config = dict(
    n_layer=11,
    n_head=3,
    activation='gelu',
    qk_norm=False,
    attn_scale=0.0884,
    parallel_block=True,
    init_std_o=0.00862,
    init_std_up=0.0404,
    init_std_down=0.00862,
    lr_head=0.00429,
    warmup_steps=407,
    schedule='wsd',
    decay_fraction=1.0,
    final_lr_fraction=0.0,
)
Each number is 500 + 25 x the weight over its row's rms, rounded and kept within 0 to 999. Layers, rows and columns count from 0. Numbers have three digits each. The size before them is the row's rms in percent of the matrix's.

# up: layer 5 MLP up, 1920x384, rms 0.0393, rows 1788-1840, columns 0-127
# down: layer 5 MLP down (transposed), 1920x384, rms 0.0292, rows 1788-1839, columns 0-127
up1788 103:474483500555530483471542505531543494516504476454513470499524490509454499494463502512470470495533504491509500511504507519516517500497502498469466530494523509510492518516497482462508547548446480451548514476496429496451453521519497495466488458499498501493523521507514455531528515477470513486481505534518517491456511491494487507487506452494503475484504521502461523494480509492461508506462
down1788 098:542514555511459540485511450539488527485533497505470471477496499478513528470521523474507492499508456476533522509471527475504528508496508446524495489518506475476509488528492543491470519464515476492499503485541501516501500467493501514543495477483552477526500498474517455551487513517499499468464509511525513476510477507490483488504516523519572527505524520501490537443514482512483531511475
up1789 104:507452488473492506525488523511518514503511486560509477531465509566472502499505475473492491517507505500498462534475480534487528483483537516507481499512479471501499451527494504554508511516521561478511474487494498515532498499505535468524454510448517553493538477482478484487512509497493526507440466503523528465513501524492451498484508539531499470534508498488518506495483490494539548438483
down1789 099:490466485531466481473571491489479515470526506487507468447493502493474487502473520509503505482525519473521495514456535494497482495529452511492525514498512531492500489455473501524524479451461466514515478524475498479487513561510536446489450489544502503494511465527506511469508501473536515487454493503517501503523488487476499482480471514478500487495482543538458512515486519503533538493466
up1790 105:497485519543509469526511508514530468490525494485512492443495477522524501487504462518486508496506443515519539488513518507516509519482476510508511483523485505480465502510517529509481514475529480536528501546502542512490482492493539509510493498485514472450522484472475435475483530463505490490498492480490536508512494515507477517534522561502496471482494460509467526516454463524506512513466
down1790 105:502481474500531500477448514455474503518464494521543489526509486457512495503504476479523477528487496472455509479522505501498480534516507517482494548495479464463491482474452518519479492526481502516517520510531484489560505505549487479512469477505482485534506476544490547517508506486464504502508462480503497523504495518469486556524499474493446536462546437529518485516467488477502527494515
up1791 095:498459496479488499496445474480484493473557520483484460518523484544464492528469493507506450524482519487522445534535509470502486483490482482496520484508534509508508526509455515477507509516502559517537477513510484515496463492457523523460498446486505514522474518498508462503504496484562500550518475491539519516521518516498520485502566521522498516427451530483440510471473553528522461497455
down1791 095:548506497512492459500475486498493518532505541525525502504465494528504515474471513514535464468528488533499516491505483488493510444519534478480485545437516475482520528523528486495440522525481515499495470497472471472502494465524476492531523553507462460500512514509520480496443484483499516474513493495544515474486513503467508522470458523553522500526471519481482496535512504477518494517491
up1792 106:541481514531496499479514522506502505496491515450541463490496496481498528523534531484495455520547535512533485500494482542526504444517548480493465498531519473526485479485525500502529526468505514503500490491515546522476479484463509450495505496483471477487500506504487527528481514481533505503506472533496489514517498492516487450493549490490501521459479458449517492524497499522513505483506
down1792 101:550470511512486470538515513495481514509450459503491478519524494542518512475486485511514525481533509478544549501504514513505480508481516496505554460490484473495496482498534473504525489504481491502482545512498483479468511511459508480512490490471532500490488476529492549494522507491483462468493519533519444525462485529492511523465457514480522536493498508527466512487509422473457481492537
up1793 099:546486491539458436487497510491497500522531532453520495494475541476495473454514494495474480494462518537483442555477467508487495504468488461462494507496496487514516450497514490539502517487486472518526494494510506507511517498504515511496552486456507502482523443506494525515479508544542488553456533502502502509487487540528491520467499494482486471477547493511497470473466508532476522519491
down1793 108:482495490492533456515483481510478493473469494498524523531524509470488510486472465518481496487504532544490481473492506481474498529541464540504478462461498531515487556440494507515518537502496494498533477515508516523505526509502461478513489494522469526481466483446491469513462495458518494469491510500497481493529535476527575484530490473533543496505519504445484479468494540484499465522497
up1794 085:505531453536483433521476447480458504536515515490461520500494517524467463490496466529508448480523476546508472488532500503502477521482495505513516496509488492487537524455452449515514513485525544533542488520533550495485486523491535489502465525463526482483533485513502497533511510520452494502479506489500514492545517502497491506507483518500471454489488492517436516462500504545522549468484
down1794 091:456501520508495518469533526521527495484469489507500491518558481480500524508498457484437573493463516527520499470510481523491513494509520476451522493508492465509444491515480513524451458497496498491477483539422536504486523471491483517516488498483504511501502522524498511516531477531500546507511520522482495542491533529452487470543445468485558494512518525479493506524458518507494432515524
up1795 088:516481484509507511513472432490478530525504510485486493506500507503512528489488477520492510496539506534519512472498464546543470489476502484512489518447481494482495514463452528513507503476455509478481478514508509497545507527515512461500468500440510494460529477485489495526464463502507473493499498551483537504516493528511522499485439516511499494510549477478514493509456476526521536525534
down1795 097:514501512509539490484542517511498494484516516515492515509531508527497483532526520458496515467459501497510539505482496451468494480501480477480520495478492509532518504514532486497472510459482484500447518502477485503505481518522498512510514515562438459527490510497513498526517528505474513480496511517529499468504484465455468458528474498498536514520454467485532546503528532486487519485452
up1796 095:523454505572487461496528471502523491481486547526443550499529487475521497509506470485512498502480499496498490523527523477485538514490488497551475484511549524530551492458530521470492542487507533527482541504519500479518474509466534530530486498523457512503473476464505472522500496446543539534526489501483488476533488464514490476537541543517502504482467512519491480466486515470499556484516
down1796 089:490566520493509586509536486473494519498463521463515502514525485496502482489524482506511512527483507483515490525506506529486492510494492513474516499485528513461516546545547524511493461521502510504503468499463497530514492462531493480546515523517482471512512514485510523528459496541474513481470539508472515495532498475493518530533482491521461506475493520491518514516481518486482470497498
up1797 094:512452471496477503515508543483528496491487473482459503473484493519482503521549496508474507490545539496509517496533559514525529488528503516492485516488544533516524502539541480490512515502483499489481523468535510478470484496467461467490476478501470508502495481540511517552465496516500542473479519536525533465539537499444463532446518494500525489484492488464523491509478442480534473521518
down1797 096:497468501530521522507462500518521495482488462514481539504531529504506524514536495487544484478500496497524553524493475507483479484539526495525498504508478437492474501472491480505481492526476530532458507481533483489483494489515471523499523488473524494523493484480495491541505565484505541514512503489494468471522491527520471454490496503540558512510518540527515526526491441515543439499454
up1798 105:507516506506471501483492496507510515544475493504518469487493521467491517480501516547495489518488553517500497514478511442483557487474527499492503477521544473519544517510519507485494513437520486476512493503510522489490492518470476504477505497476439462479572498479516524507508484484537546515507492525489498502516551490538518491495511489509534524549488489507481462519483512512471524497503
down1798 104:537545513511463502485520492556469488501484488503493506509516528486479497477504505537543510526477525511480563504538468468504508514466487499473487517490506514501494504526515476493490513506520494510502537487571454502542518493499487503497469496484501480525506530488477441468484482553508507501493481504507524508479481512503431479488514561536537481490531515497506493470476485537495502477510
up1799 096:508523513506465479497511520484497515508513464501481510509529466501493516483495486490468531503547503482490535488483505510495483509493546484536444513555526498486491490491467491507504529515482520471507463495490473481462530505513532533517475556516489513507528502497486481453523495567487506478497464496504492469525490511439506537458463543490518472524535505455481478516496495497521501521496
down1799 099:473481511516466541540528472516529472516489485510473508502518521479539512557472512480480518524479549525527505498476514483488465474482485501480485509450498494498535499492461461487450509483489531525494505502509545492512490497473500522476511453541466514510506503477488514560485549508459514491515533453507499515464474523471451532507484472490484480504521502535492532534513489543458515468447
up1800 096:514495480477493497489500516489507474499466521498480510511530515499477467535480470510523501521487539509536506507470481529499494470498542539507509492504499512492500521483493478515485463479493564496508509530492503482516490509535506526478506501463540474465533477405489462531508449529491487480476466485474489515511507489503485501500482482524522489499449504492492504491493507540490458490523
down1800 102:448484497472550558475524479496540510480519533492472495538497492526486447493505514530481504510495490452479560483470460493518512509499501482510454468522478504498468524518493494495461499504489512541526516493490546499534491456502525506454548467484547506484517494478502501490521473515544516501481530468494544537483510520494471482481497512463515490491510513514449482491547515555514488496463
up1801 099:515516512472481501555545493517516532486499522485471502554514463476499510525541521506493523507519529513532520523485501521477537508471508447556477452501519507540479483511492464503527516495507535518501486479516487458478507521486454540479501494505520536509466536488527519522482476520520486521502420482500477515498493460537469522503486499484534533510475490489457558504475479544493533533488
down1801 094:451522526525500489499491522514491531515520488522520501503492528540446512518488525499509483481526514469506476504495540480514449515464479497475520508464487515504519514489549494504506477537484487448511477550490496521486526456502473453535465523498466532503467499490488542499466498501533553522521493481536515508473505472453535480486491490477501463473480490488496463501512513507505493468511
up1802 098:496448520500479507486485499542488519476501476534517503475514490495460489447507470557503496472467488537498540494532473529472503487487521500442483519522516469496504528497495538463511472470499467472534509478472524445484483503456550522531514520475508491504475472487512483515532461465519523508506490493516493500460471534496544522501513496501508541479518559527483514496504492566523463488537
down1802 094:486514497523501508497451574498490499453574476486482523478516509487518491495496541492520467537498504495477498467510455506533505494492506511465467498474487520489490462515490531541477529551490483456526441527465440456520502459496502483532510493506477487542464483489487488524494492538489468507483503536507496533486502474530534476468497490535520502488492502488536491491493500528558513490479
up1803 104:525427514506516509515524518479524547489495479508519527478502506524492547459516518522498547490491502488487491462461510516514526512535552520488447501503485525551508515527497527470485504518498507534482494496518479476525515459519493528511490498505446531473516494507456480490456502502524554510472498506529492496493524514524507519478505472453495507453478499490534491459529518498467484516510
down1803 106:511494493505507498544493522537519476503493490496526481514482521505488504504489499518508492466478540536509513487557473495479482523512485481492562521529538489522514507496500487514492467465479482539484530475534549492489474553494477528508462464499500494474520484487511483516537484460516542504533491460496521525519535504493506463478508518486451478517528453552536529541532480541576500465532
up1804 104:521508491504495486472524471534523482521524489509521508519511492479503497572516501507490495494466469499474479491482481491468521523500451480442527498517522561499476486501485453508493480516492509503515512483522501498491471493501479510518482497477481511500503500484511513481538509559511506474494482483491519452495451514540479486460520490512507435517500519515488515478502506549501539452486
down1804 099:465479479523459451507457471553494485511520542498482530495491493484474529480480509503502513484492503482482475479539541526484532540528465505513471471475453509508494520505490491511500508501457534482470496477518559480549484521519470508486510463491522506527490502505490555521514543494532482488534484495446477485449483515485512472499489537528444536514465480498477498475475491503528507476484
up1805 106:557494489515508481486474445488496540535552482479459539485492485490500508486486539549509460515440514473488516495464499526510510538509493539491492498459495549502605527538433504511478461520491515474527512518527508483498488477554501505478474538479467480492504471481477431531462543518498521519499508480471498492460551492483463517449467506511499516526484495468496538499457467491519462521532
down1805 111:492524502501520507461524471534529566536511489472495446511540519484527501468517535489500488477557486490514490467503439543502513504474524508476493513532480525489483503501459525511536532519510480494511520481443529509482465511487517514516458504541482470500464510500517515530487549493498469501519524475480536493476488490491565480536520490557504508485517537479489501541514488496535470570492
up1806 101:510499461529464531515528494561563536522555512496476531473481468488489482466459504476456515524464526438532512461487518506473544502485485489528499490461501500506499510527490510502477516538486496485505501451516469517473478493528481546483508493508511481499517468514500490509531485515546529505510525506490487490495516473513510497502482498527438451488531485508493477474479483519495505526529
down1806 101:538483527516518503478474457496473510520504522549472484459530485537512483549447515476487507532508459490528499489520522474495488533529511494516472498550483470508539497490495524499531514470471481446513501520505498538496551512502521496464441490464490504497497569495489482445487564490516465518477488460491538519481494548495576483547485515512462495508501465539499487539474466486489532570484
up1807 108:501486495507498505469473480517479459486479450469506481481509534501534514528507503512475474536554501508512456479529461493475467487497483509473505524481518512517528478546484459518487499491443516477494488485508468495502482513528491479503511528483499532538569489524518508498485489486518518511480454470477528465521485521457501494453516486473511498476514477498501475501490509570532548488484
down1807 111:506551518497503516502478451501524532464477527484488516510492493511494548489502503484452469510501488482488540498459444459491484523495556476506476506497510482487481475521488509446493536549565489557463463486526504510525503459521440502497497485505510492517498524486523495501516521519502492515530527475500499523535504450506474580512481482507539527540491508498535509496510529525477497462446
up1808 098:492494478514504530476506482451510472477510491520543503472530527502493532470502519484503464497553502483523496477518552512477541520433517511571479451510511494459464503455503493515513501532487549494458481459482505516499509475532479528508483507471504533449545509463486518480560487470480494485520494479512498477522541532535478516523512499518473502509533453451485519477469484495454511491518
down1808 098:506517468466454494461463469514512494487524529515502509477486538489475541485503500471501436536498522470516474466520481520507460497498525546518548502513537506523498488502483497534500523485529512514481483564540456552479506528521464467494461524476521551520479498489491503521490474488507523484543491458488487558491502552462496513456481559472483510504511497519506507506524472471519555549507
up1809 105:551515456551520508528545518468496501492516482496475498510490519518501512500475467556475529460486521491465534483458487465535508519467528543528464470524526539529455481555512494466484495511493485478524483480512524483474527485439511544503491492471525504461533491447526475555486502508486536495492482476506525535505515463513471480511552520519526494480480499480507535483515471512477484511469
down1809 111:496504531508505519536532526471518509550504499475494509546461480513541537483483462531508462458493521511504469466486508496502502508464493515459444491499476482499532470466518448498511551512496476499485430532503529507495484531479491497481492541506501457480467495489500515554455461509525515544475475558459479471502504544486443526542508522534531530482473544501454556501469495444477501465487
up1810 104:489531494535516529494538471579514464476475550509493535461508499524509515507521517569517477488473465532473426510509516500519535474479483513435500501505513475558537543470519489518488488505512505477509481554498507457472493499526497479430476515496487445518539506508467460479476512516534518499500479475528457472470544485494491514502481509491494475511487514474533475476518519500538466497552
down1810 103:463499479503514529467496489473556453478514496474504531516490535494493465491481538502455477522505486497504541493492491539525511507481505471515490501494487530484541469492524494516468473485480493474516499486517482516508481556492487519556493446471461481471441466504482524528492539498491512507450505486523501476510475487482510460510501481487500492514523483491553509491496489547520518515499
up1811 091:513470489513449466508492520503519511481478491496510516483504500520462486483474489523479532510513536506496536487488506506495465448479552514494501539556491515493481501527513527486481497465504493457492490522508498506474484518473543507502452439517516519470497485471509514515463494468523482503499485478482478507542478507494469455496519528503506488503443491465575473489494526501490491462515
down1811 102:504495474471534514492501474482462493485513487488512479491529477514480507481544530504506505523540445456497478475507498543506518503537489489511479519483535529534490451513487526523541486495539478511501492476484480530504499507479526462488529515520474512511478469537516519464496506517465525490422520506472514529472529477488578509440487479477493503462494517534523442504483500492547471527544
up1812 103:570497472522491458473500474489520506483541498490544481518512504488484554448500467504503492484499463498475493510472522520478564517489538477522517505519475561519468531502472503461455514498508466456520509523521507523467462502467527481509519475511510523475488493488476487518478512546478486486482484496528504502524524481493517498517534498491523483483516494492484489490481489551530480515523
down1812 083:481466544527524474446511541503498550509479510470464507505542506512513473512446510488514499506503513505501482491477528487473463481522486510500458486490498506462527507506499520477524521507532487518483541515392528515536518488500499535520493511487533504492504476535519541502482517473494460468504503531502543519491445538516573480488501513505484491475484504527484484481498514496567519583489
up1813 101:485446480515507472465481474517523508501505458452498528513507527527535490499515481511496476504520497498496467466468493565456497528484514493486498457519482522527485492483462475478477524517522503473517529520498538467510512537569534483482527514466474529504445474518485476493521503559526514561468483472520509471511490487506527461500517533503538499471505506497465523522488522499529522503521
down1813 096:512480510513523486496510525484497488497499485472519519507447505493479493552466519469500510501505524490530474482495517478508508516480502573491516499488508522518501508498510492443465523506491517477485507505449505475486500517533495511473444472519471493554453505508556469484485534496484466526484491531522503502512518484502593519462512517477488502495495463502489524498496490529496530536483
up1814 097:520490487535511506503471508484509478452522483527500487551515517489531454519474479519478505516560521484512524475558494466459474475480551530523541534498475556475502490472504528480494487548481503490489522529545467454496502518507515521497530472487510528519482494478471465531519484453466504489473504532464465487521499495474501477502485535520500443500456485442481524501480541518529452498523
down1814 099:456477488476508518506524521506476535520539486489531509473473463470492540497487538491460505485518526508473523495483527500504538471518479486508474471499540480503517505496501516556453476502543551492440448484487473541533459478504500440491480509487468510485535462493475495450452498518540491501493501467539533485480519487489571514500482491455467542527501502539469528463490473481488541505483
up1815 096:487511504511467472510477500461482550506519483484497491530490455520508486485486499541492497457496481475496507487473516489486490492512521501491482517484533504483513506527484449482490519532445499528463515499509507471482521500526515514481531462503509479462551485530539485485530481489536538482525436523516513519516516508536469469484475506504495487465505511494520505505490552513478508492498
down1815 098:471479502499508462532519488507438460499554499477490515545537527465509480537518501488497481475421486530513519491479498502493486485487498450506490482535450504499514466509519502520525487527528496515495540474538467525492513502511426475543482527510498477511485519518466467492530480500475512493503506510462485502466500558456478471524465471493481474491487537503520497512525458535514492458507
up1816 103:503459487511464488543506540522542519493468517505494506505468528513518485469537499496457473511519463491521500496519458525491486520536543452472512464471526487524485460499509496493502506483525508453522546485499495512484462536565495508502494447457506527502520507505502522539510478525520495486500507455476479447501485430565496493468477532515511529550514548495506479512479470470500496501468
down1816 102:508493497499482535521514497488495551508498458523488476487514472502485510468491489518488510502522513493501508499488530457532502511502489495514460512564477525455481503474505510525518491551522511502505480499492534467539578513484517494506510529501464516534521502467482523459462486520526520508465503548503501478507529531470502491491501474492523495446483457497496495521477481529474511494511
up1817 100:488506514476487497452516490485482469479515507502520485536517501515490509549514527477534506541482505544530501506532502515514542522501504515509470466539507529540471559453495510485504482502492499494481473533491475484455468493484451494502514471447481496524532478441488461531526520506512516531484465497485520486492498492482517516500499502497503541457507471472469521492485459511485499502494
down1817 100:496505472463492509499462543505530541563503506476513479494519490487564531480518476504490484493495508526464452480471485576479502519515510513496483501513517523451463517493489525496488513530479507475483514485485505485503550489474481514474479492496501504541536494477497511500492522503440496414553479506434526460505473559477533511542478488475513499535484493514501495471501475485542520525488
up1818 090:544494502513506512462460474458514528516495435520495509477518495481512519461520496501506510502497493524530496529507502494473540469519483520505506537494487479495503490476476476506498514501473489500469501535511558533458510496485563527483492508520484553476501464496538529473483522467544492525449465512408563511517457513506475456460516460484464545505488466479518523519495459513525516518508
down1818 095:492501509502450483532511514503505501424493508536491501501517491541520529518488525502541558462491472488508524473472487500541507529499504477498511487476506480503496496458471505459532470506479440498490488504519473526530487500511472481504534516502498480454482460471504539512586499449514526491525474477544481498546501441514514510530468496494531465467509572523524519485508511512464499469553
up1819 103:502499456504494512507513513544488528513549494521481530498523514483530473515492530508472518494531540521510543533521531488524532512509484488504496473494507504503481490499522517472415520531505530462468485510498532530512507466522488556517492489498484527495498494510504542519500551536466478496478495527506499508500516506510489465475537527539460494495505514480488496511498483505523522452485
down1819 106:479472518502501525517510476471492467500493471520458527532513475508527474505477513479491511488547520507521499511482539506504499518478465450459509532467517503515537469475485478510522490523482526514505516478537465484536504487499493515453518509514520522538485450527469527471498457552500525528489514474509452498500485567443528479520516543496519477544464519512557498502514497528458505465498
up1820 089:514498463501460532519516523483528531528504511477507499516526434485530494493490439489479481491531479487490484496468515457450510511515508459513486517525497518481527533516498522458548486467533499485514501514514468506461522479454503497517526470496491491489496494506484527537487446526526515504474515502499490535540511528492417488492447500519525500485503496461491494508511472541537449498487
down1820 093:495502542493493491493496491512463486487515485502478510470522511512494479485506500460489488486494541472493486485453507486510475458437530528482511498518519480503469500495529507482505519477484502522464537490483507484522504478496510458478475548499506519512527537466520471519479536456480450516521450544520531497534511476513482505482525499455469460512490508543476500495531533492467537461549
up1821 097:530497504511534502477468497493506480568488486507526555514509498493468508512495478534491496543514555534488470520509475511476480541516532486494487466496481490523480511525517483527494475501433507483481529518495524481508461502477512478527512508471519493528494487458519532479532485535477512505478487474468490506495475552534488458460494501501498509480501484498480503520460498528533485487503
down1821 099:465549521475512486471465478546523497504473515481532479486481501494537513476513489499450527484453507496490529504512414531534478504477514512530525528525464496496525499503527498507481490495534512559514525497499515523533456490501496511462471553528525483478514487508497536551501487517559481511505484485495504507510533534522473528508516474509546462475497449523538477485525513526472508422511
up1822 109:481499442561505487469473498517494473512509518550472519496525477480534510510508507528495552476536494491501531522500524519517488546451503503486487475521514483496488491488503514534479494537457527464503493504514508462545484487477488468496470502519491502493484487512485507466525502541500524475468494528532515511497543491537505546469497522468480519467504513481488488494496482511527491488472
down1822 108:483509513492455473488467488464484443537504483514512536498508486467496470522521521481525428532492518500542431516478511506475488494507488512504525471504510518527507490467484502544499507490500497488514509548497515510474504500464488465520456515489494531551475459520469532533501554519510495514511516484520487537489490509533498499514485494485513437495523519494470491503501523510461509439455
up1823 104:509490523511495470547513451474489474468476517532515519554464511496510522519524493476470498530535525555506492476512492486504532510481481450509489484511507520501454448520503509533500497521487570501454512470497450487497470515525513494536547472515502487501504465484425506510489542470531515502499496459483487508548491521484473540504526496483496502471506488507492517498485522534469487494482
down1823 103:536510479508474507514500505472519504496515452469481453501498507491500463551466500538494495547494530510470484464471511469508492520516515531479512506470534505473489515535547509504516512464459559518487469514506489484496487481464473484441498485502511514506526496515464531509474451507489505473534513508508502485549517453488478496490488489496544493488493535520506518473522489511509466506487
up1824 103:509541494529522487524483507503541524465524507454505502497503528509505537482566511518436480478521496483443496495474491491477493497471484483476490515498518528540462541523474499467456492501534499478473499468511490468496507517517518495492475466492496495494487517463446459480488529513541527515476473547505523509499494476527487536528485518505499472491516480439502488506504520511546478506522
down1824 099:484533489474487499505556507483510514531472507517459516484541480500463480523463482509514507541506481490512457478545488461487518505528462505498517502510498470466519485510516496486482511457536468515425545539434558513492509467483484512559524522526469460499521499499486477495485514511508494509506498533493502499485431469519478518512481552435471495528484487465467506483515533467510467481557
up1825 102:526492489551439495497504439523483489496466495490474519457527512500550511455491521537482529533515543519481553482487532551503531478497511509522497488509528484489473498487523447505475482515511521478535531434498471534539442504477478490490500500516472469505518488501507473496538494505506514470503488462478447511477537520522535487476502470478486550499482461522470494515512514484503509481528
down1825 090:500480559495500461538517495506522522507469503480516530490415519452493462514481469527463522470480487498455507502529512478481442432487561489512491465471506550520491518483473486437501514473466517479464464522420473518503491510536518503517488493477505501550489498513539532517506503528495478496489521506517536523544562520515533538534485503483474496505494474474510489461487474527522499467472
up1826 103:482545511507468470492491441495577483503454488475454494480488535514531492503485508508505505529522501509486470487487467513491511470476457480494476468471491530496509448487539481450528524492529490528471532432524481515477515495538521480446488541482528497524475474507479506506469501507502483476476508484452493461498495537476495523466484528494528499464511484445520540508512515482480499513486
down1826 100:511461518465575516505510512550442486536504457524468529488567473478496479506528497532520522480505537540503489486511496501489518505515503486499490510482522479499462504488501539493490529482531471482502435470510515493509545502518469480485458477550555473525512503535501499519471530502458501513515521474497489492495506453517519506509502515488473503497548505469520505466504516523505556514478
up1827 096:492504477480433501504467507494534495452450512521504480490503540520524475499499430472524489484462471513468486534523503514507532475499489485494490527466480505503457477500471555489469510509477517487536518498485481497503504466506496469506516459504485490462503503503484500499486454507513491471515460538487451514531456488509476488491496481501510485533469497476507500468496519514476501484466
down1827 095:495473546551498501479513521539494532475521500537542527495499503474483531520489535507513496489505525508538486501461500502481520498555503514484499466518496506481481484448519511498478523505480479531501507441488472510535459497475484495469465534484517529547519464534539487503496534518443520498460485520527523551489485461483500468485504516511527492514480521527463518451511473495480486492506
up1828 104:566504457517501516474446500514527491518539488492502544489507470525482511478502516518475461488495501505511501496496512483531489520493539490493500524519538523538534475483491521513486509476452474484527510508498521465488504536524492502492537506488448563508499518466467494483512523474506517489435471476479464503558486498526506522473518476428445469486476511506472500517493473482482492534506
down1828 100:486493540478472473489504453516435512475503474504516465486474523512537498504516501507506479494533475525473542488495502519469453486493465479514470517522497517462487500473507512491548462523495493509509487526516507544490549498493489513495476473521540455522479486492534505503461505528464535493488465466539517490495567506509534476490510515512455487541511531523516530498465518480493519585501
up1829 093:491503467533472476501502488492551504506506501489527496530513487531472515501534487511493514519554492487511498494551490507490466483495507513470493507539552525537498471540503505503505495501451507488464503459528485500490545512517509482496523425488518498435540521473483525502507505454512497518511477506483480502510536458493522490564466535536537473491508492536516523488459490487494525509506
down1829 099:483484524518535522518525477529498513493519483496427482482521479500492536486524527500523500518468449505484529489488470519458547506505508479541494515488469516493476505461481528477470482517519524502455504456547486470500461478495475542459531526496522494510508515506482462520498504524549513474480504486507484478493508495504514498477489469481478544482518507487502498536518472517501452532489
up1830 088:497483533473495513492522508476488520494517517518525472484463477467535542517486496489510507554456496502534523476553462472489505465525510408507480514517497485449500486514490539497467505547494509486519454489506507480520512570450509488534491469498504453513523521497515486477480489529510508473488519497484478474497472534537515488467503475520530539483485478474507503506501517566506499529505
down1830 089:463488528493488470502478497511499472513508463510481528513450540475516496529489521502524505470516538550512487509495542509551464519482442521509529458496528513512499534480487418467519490474486477478481521507510499491497483497536502522469519529498519540498467517497502508501503513484507476500523420510507443502499531475491477504540519511488497457496533544530508496510496471445487511462499
up1831 107:500515472503482511508508437524520511510513492515511509514500468515500489507465471530447468515518484518516554526498476478473457513490575508509513447502516470536442495495517518517486529495448539506504558490482486514463451523535500495461498510505524556442500500534520540489581479510503532532491543443500525506499473489536456498490461531478495510524493522491495475498511513470519485494520
down1831 106:459502519523482464479525501517488512524548525530502456484476487519504510481531459511521478484481502542528494491531474552524516470482531481545471530506531511505520471516509486482479487512545497482507468468576459523517488530498527475460550495512528509518508540538462446538502519486491466500548500472443521501522504495538484532528489521516499521454509489530526513490515513514497547472484
up1832 089:514487464483469500460534524459499540537486496499506496529557474503491542503504486505480530481529503555527429517443487472456505505492500486484519538469488478494519490504485479520519486521524500459477432475518524492475514540517500540505480476534552508483553483469490481524468465510495539493470483499507500461497521484520514500508492473465473534479501506516508534526459507493500486482474
down1832 089:490520539509518487493514486507530461527483525463485499456519496570452482503464517501461525515485506500533496518501506507506484535486495492509516491499495470495506472479489525513479495451485494481495507505474502496494470523516480454525472528472526474487532525501509513487499498520494478511490478486505507515507518525513487505493538498470527508473466535494488517499495533502468484533499
up1833 101:493493511523485513480488523494488483510514506508473453510577490480519465556515528505538476492528540531467500498489499502486530493456477427487464494512489489507474481481478472517506484486503507511513494480485500507507439535490531509469514453500472493495503483473504518540495469548483564527497470539542490495509523536511500477519535511525538509487507474467482494551488509506463479440466
down1833 097:468514487498494471486523493537480506495541519537527499503466499492497493529507497436477534486492455474548546479497499477452526481540515522476508538464499503500464494516476542533525521506494531475504488517508504495471556519512452497517503499512517494527479491485482509510474553513510462515479521458508529515481495468498447528514498483498471507516507514460469518475520455469479526501532
up1834 099:505497480522523467447524477538504477501522488486475559476514466535505468486491497493498499517486494490510480483469506506515513528516548535480489477472531562512500501479505449503503508528423490505518527514489522490501447537527538502496571495454524510510483522497485493539503486467474541484451493457520517520498496483531518479476508473465496502454509500554486476487495467515533476490520
down1834 097:499496505483569531516503540526536558514472489493549542505510500470463506525499523503474503497525466495550494486501500499485488505472512514511527454507474497518473504548487500483564461505512499521491479534465484506507556499452502501501470489502519502473526549534517535441529491528509487521514522453487484470493548509519559516510496499514508481526505476460517487525509540478508468492443
up1835 100:548524523528521478499476517518510493463493522447520506487524499534525508456507506540463509523483518474481521566496501500509478516488496500520498547519523552534488486526467524503544471520485477498504465457491501518504500496480526488466457515500508515497537511501476507476515486494545533472496555490515469523479498523498522543472472486481488498512495524516475531458487489500487504520495
down1835 101:491497435502486500531449501480517506455503488498481474494526494510493506528517516460473457536525496497454528516516498504533501540499501512503528503512534489504479510507507473529510495533494499479500508519520539471494508524520549506531484497518496520492489528502541472480496478517478477466548534506438463476472510504493513498464537458518503450522525499488477480523505504513460502454501
up1836 095:534496453508500476510480548441503524510483503513479486525498479490502491492508474555467440486505539520507543448514482494469487492502529501512500512535496481516514520516465547497492479490521527512512489443488452517502464537496465498483507464470534473486479473491467483536468542532484496488499495510481495497507490482473516503532550540505471525435515501498523461511506502485482518499497
down1836 094:491561510467523545510478472514477493489490507508525507463504482476488465492465496450537497543520519497528442484487542510474497537516493510504473476479552484473497489511505498518506527531495512473507528538461480516470505484526534445515532525512521450523471529503477504543481513430531480473486478498530517548516496478496550514499498481518476486499512506455490528476484506486481481547503
up1837 096:524459493539504474543463467508491546514503496521469534510475494531473506490500510485495498496542478492497491520523477523469491533517508478537495479528500501493535462514475498510496515524508512479505520475520491503484436508559524459489494523510523465464506513458469503506503505475479493504505531524477508466472512490500469524484494547494464466489524549516501470519490484486523485506536
down1837 091:474502552500508500504504480476463472532473500539486489482503515492513512495536474483530539504526500528517492506500494507464504513499481522474443464481522489515533476511512510516519526514528500509467502500474512520468478501486488482493486506534510521516474493487510549463550522499495486517483498519497521485519559485493465517499460479501460504484529493483503537540484467504514474490521
up1838 098:513493504457538493480513481478536518482477478513517492474488463498519571476525514529524525482504458485473510488522488538505531523504476441509490492514500500509488507489518553488506488525505532481477543485527482494486480468483525467469450471545468484468484504467496518508481482501492465508468545515537534498475487510491495530492485485456514516495490494501511498473524540497553463467493
down1838 105:520503495518481478492464508472481492487507525474452516529473491461523438480494468511513475507497481517509470516518543514471533490488461531484544492519507479511504475476541477508498548511462522527507484516525551474534496505521489537506535520490506463530504515526495510504512484464499505517516514525454477484511528475526489522491499508516500542529525498509494512499492482488453540469505
up1839 107:471509504509473518571551534478526514472496500490484512500520519473514515486466526524507515552517521512521499494475453487552508468482547498488474448461544485495453514509525476503476490530478516518523453476517490527505496473527534515453515445537467527506502463492478519473526544534466527537470482475437502506506512475544459503490486514495496540477516496483512493509440534496494511486499
down1839 111:570474520502479487467508558515510506508486507502503516541494476456471495536491441533480489513487487476489502525505513515504497472521477520501499476514454487475479516489494514511472520518519460496523479516522508494514499505539488519494508444511474486500533492524492493510504482519497532545500521541524522461484480482579438471522422515511448486559547493510515517519514549504491493474454
up1840 097:505477481473489544495484478492553507506472531472488535521512524522491484562479496528474483500540520519486489477478491485531513498448502480526473479499497527514471496482506462495483496494499521497453478508505480489469484503512549499505488491477484561508548484445527501476531527494481523498485524462510496495455492483485515513515437481477534506532432520534470512484473489483489471493534